Part of a small language model's weights.
Size: 16 layers, width 64, 2 heads of 32, MLP 256 squared ReLU, 0.854M parameters.
Architecture: LayerNorm before each block, rotary positions, no biases in attention or MLP, untied embeddings.
Each number is 128 + 24 x the weight over its row's rms, rounded and kept within 0 to 255. Layers, rows and columns count from 0. Numbers have three digits each. The size before them is the row's rms in percent of the matrix's.

# layer 13 MLP down (transposed), 256x64, rms 0.293, rows 226-255, columns 0-63
109:134124149141116061137111087107113133101172193090170128143093162164104057109119133154134129118151116131111127110142136132103150120141117118118153134124152138130150123122085142120140119118108120
095:158142156130150129145080134117087147129167174122116112104147124107118094135143089128187129134132130130109113142162089103135115129090124154140152146076160129129123141094183134086122115119138117
092:142132111116146147137140066116132121139123133169147173113132147099138154125084119144165138138136151086085113135142121122158124118095114151118156129168119140088101149113113095109128184110089161
100:160104120184109170075071124091131129138115127149149111137163154120113083101091151120136111170122145093125116117112121081107123136137137142133150147106127149146073138135117116144115121123123156
103:137118140109156159126115093097126147114088101111133146138145089086155135182114108087159124112113127143109140124124146137128143129151145101137130132125103177085089154155128159158077134165152114
115:137084110110142126182078126132116130115116110136116090144154125149112105166094098083120174130118155137118145109132150152117127110164125124156099122149098141161109140140166138186136101136158137
111:130121172118148107144119140128120122132070068138120127153115131113075173139123098163155147078167113156160118127118108122110148119118117088128140129106169141106136137167118154118131097158133110
102:121073123097138099151147090145149172108103117147093114114181151162144149118122123096165155143132162145121162135132145118112150125134152117129132153145123067105154141135141174135132096137110103
090:122148127076079146123119123134144134132107105164111088110123099130133165128102144092137165103085132148133129092126148138141061153123164146092090125146139102125110112154125089111110106145138140
107:111169135121130172118158143102142141164167123117150140127137127124109136113094113160132102115131149149146178158076053123114130136102142138153122163127090081135114120144137164133130125153103116
089:159076105102092120128100126112146095110107140149125125154116148147076169099127127110159104137141153136116123097149141146089087159138129170117109133140144175152128151163145124088140108143110152
093:113156134098119165117119146135100137133106091107125145132086096105142164111131163117140157185119156099106079091137179133136100103139157118091154135120099083127140111143142118106131158134117131
100:130151147133103133129082115142115155111165142126094067136126131092105130135107129118145114128097074089066169127120119142158155172148122099132138163108138117116178109128126117136132147141114132
106:114111129064132121101117140095117139146109105169120146180113126122147134116131140154149178133133117120148127137137098076164166103124138153142128142145126137103161190104096094112144151121138150
102:106112149093131161165137117123120135111139070129160118114167158156167150100115151146087131119085097121108157141100120117143153156132114130104158127153131103073131104109124141160165117145100137
099:110144117108139088128118145150108144127095134150071143150173138154154110156119135107133158114137146134133154151104193140099134123083105109170143159108127152143116144119143191131146132096134119
097:163141118106120138132146127131097107120140172137134121122125142109106097128163153112116122135078072150166142128147088202123160173148141077121120142139110132101090146121133127112138120098124117
107:151144152147100104099128127121128110125115108090108096119122148115115142163112128069119202096151115138142131142091132154125128132148087129166111104101147138148112126112195136143131112109092116
109:129141095115137133076116152142113125096086071127123155135100159155179127104119134127115108150179138096168100115122120111109136136109152116176110150149103145100090121091126118151142119143144134
109:119083169167133124123113184112115130127154119084148111144137122151168099095114123158109102139166123101153103133136117141123085106160123117150138099150113114156176151137112086145097139111143146
105:125089117129127114134148120151089110124107115167135149132129129139133157116130147138095072098131121116116133174126174173140149138150079102118140147152117113109146128117169097123153147155083072
098:131090107163166113116092134102115138181153089131103123112128146124137087130126152182166188118133117142105153151146120075137094102127118142130117126150081134139135119158125110152105130129122120
102:104162134139117128121165132141183120167124119096132149129113117114117154124175134151078143183080126090156104157157152128118111091098147120130106132149129159132170145109126142133093133100121129
093:120156118094120140092108128164123117109117104176128137121105088138074151125125140104128134175158129111152110112129126174143123163143138101126140097080160126172144132154120142113122087143174106
109:105087063158140095098103143097110128122161162170136155110117125156127125088092142085113159149135157157107130116124102135116148138112150102105119137107102116145105145146103123117134128157173103
094:103128165111137105156081118107136110133163136209117142090114155117127096138125115150103127118137152151162155124159131152110144137149111137119145164156146143106096127135157154107109068145138127
097:169098115134129130119098131117137163091127143120122154134103150202149091117100140117127131135100182123104138151080158149126147147147121137110124156107152135094145107113159149171148120164109144
097:103093106148107137103122084134147147127121129145152146149106100119127099118151137124082062143152117112144154107182126109153127134127146129139142145180084151150093126122098088170126135125151118
121:130147175123085132088111136119107106145116114093090141110118107123148114165128127145158167090101115149111122157124154102109130102169099104109091102130119149110123073159124112125080122103146131
111:136132100144139158155162099140114126115128112139146116092181177163116148123123160161148115133160124144134116090155109148121121124109117160176097135178130078126129129166137114158142130126178125
# layer 13 MLP up, 256x64, rms 0.283, rows 227-255, columns 0-63
089:124125105097092120120123135179151170146099118113138152105124132112112165108107135130092146147151150106171148113073124129161095065124128112132141105152104120170113137176150108133134141116130148
101:110142174125118145090111145148140141097136101094107127112113104096085135158127149127172121122138110114132136110175131103088161152125133100135095138180112169117118145114147128092160116181117133
104:121117147108132086090124124093127149142123125139128113117147085106102148076115122144094122138114162147156132098126135150108124129121148133080112154159156138181099129164125161115093145159108184
100:127121102123117094080129116135142123106191121116133135129155136172142117114146091161153126180172140138147121129128134106119168105147152135083133148118100080108115140087172099140111137121108139
099:131109117159147104120077141120110119155143114130109131102142109100160108136111115112140116127102134143103139099124121071148175138145077162147157130134093179136142163099139125140111170125131075
112:151188158128115144144126190120136140129136142157149128120088173133119134149124121138086093156124145121132131133108156170159151099105089130084139145136119110103170110135099121154111110093107138
110:127167162120125120078093143165161144123131109114142159129072140093145147072108151134123109132111100150146111138143145138122138165141102067122122124157082143158122123166161136136131128127137127
096:138134119116126106168154140095128121112119148129143137109174119117080159160124098127112107135139123110149131149119168126131100142178110125095158119177185121115146107117133131085168087100116157
104:134115138144146139085151195096152113095118108116121145079147101107116096097089135155122111145083131116122089130120142133114143123154123116117164165095157157112127127122122154101122168166110115
090:118126154126147131122133147113140162159155125153128184128118132174132169158134135124120130110150107103143131116106159078166079125182111114120124108159067108106118147149114137131114133080115134
085:161140110119091142117106095122108101137148163113129095116119153109144150139136104143131101109145149148143151108178127120179152131109102120169138092111135141145116153159143108097167142065140088
103:145135108089149142157194115135098124109123119098159159120125113117124095142109128138140161173150100145109116126138153149132155124164096104109152122111115133164087148086109145129088108150094096
099:144148093083179089094144158120106144132098106106174174124129123109141109132106155100104128114121152100141100099138115126135105146146134147164145124145113186157141149104117108105154144161115115
101:095106111153127170117136151109141120176106112151114129121141152129111090158155168115107097134092139127116132160111153180119127101091126110134159179123107103167134109154140179117138130146104112
103:126135118114119159140161092175131122118159124133123197150145090141118134095141103135104133121156108131150111121100157150140122169139100076154085157170108108101152100144142111129117155115114139
096:124122132097104113114165125116167081138121170115113128138159094081140146128086187179109129152091110150098133110111142115144142134104094126122100137151102117169139114131143123159145113107132099
099:107115147125097117130144134113124108151159139091120126133096107080150116119123158143111168077143086112168148104197150136155142155112136108111143146095083136125110125111108129095157125116149103
109:173148115094144118121099096103144047151139135140178140164076083113102137110119140117086110115126117155087112148137132127143110111122123121117120119147157127118112151148126164147110129125110102
107:104131112107130153068134136127206096144147145141139119133119101117122126126124129124123088148132114139146124168122109123154151141147138079106147117098175058128161126133137092129118158114115131
110:137158173125106118082126143118159149156142138087122113135131079113147109148099158118149152157152104102141159106141129107100109099126141151122091072107151167133103120142125135120096168101104129
097:160104114074160144150137135107171181148139110112102141098154159104137155145072138160105117140105129120116115152149090151115109106129128121102091131164141134127095096121158150131107128107110104
096:132195163110070144145114089134160086114110131114139132158095113137114117112147117133094122149129145093119122177134140139133132165128094136137168095145113124155112102127133084161113161117127138
102:127111129105136155160134167160117129167140169148102121130193148084129129120166111137135115079144102137119100111147127147122115109140154112100178163155108117123127158099149109149120117092096136
122:136110116148119096136088160164103114125108150128127147152115144109140109118136169074123113123181128127110158115132107189188145146136125111142157124158107122150149142135146135099142160124153079
108:129130130101144139160130160087114119133134080183126100161114123120124118135118162141088148155141131158172143144176150150160101080137125141126095086157115141136159145160123132156111093129119129
093:157124125172119121126141152097148130082116134111126166107132151075085148143117112132093147122093128116103141129137151155100145133127106166115101120170132121117162166135065098134172146130117122
096:172140084102159098128139133117114127091147128148167115147172118133200134120127157143124112112106102104115117114191137137133103094164150115159130123124108120121128129153138155081110134135104148
110:153165135114125112134107152107110135136120144127155148076111063098153174109128163113117127145126118145141126068113171140141099143103163150135106145167128127145116086149141106105104141103111127
105:157164065139144143128124149155137142101132141106149130092130138141092088096121109127170127119171160120118153129122118141107169098104115107135101125125105132166108154142155186125103138150156101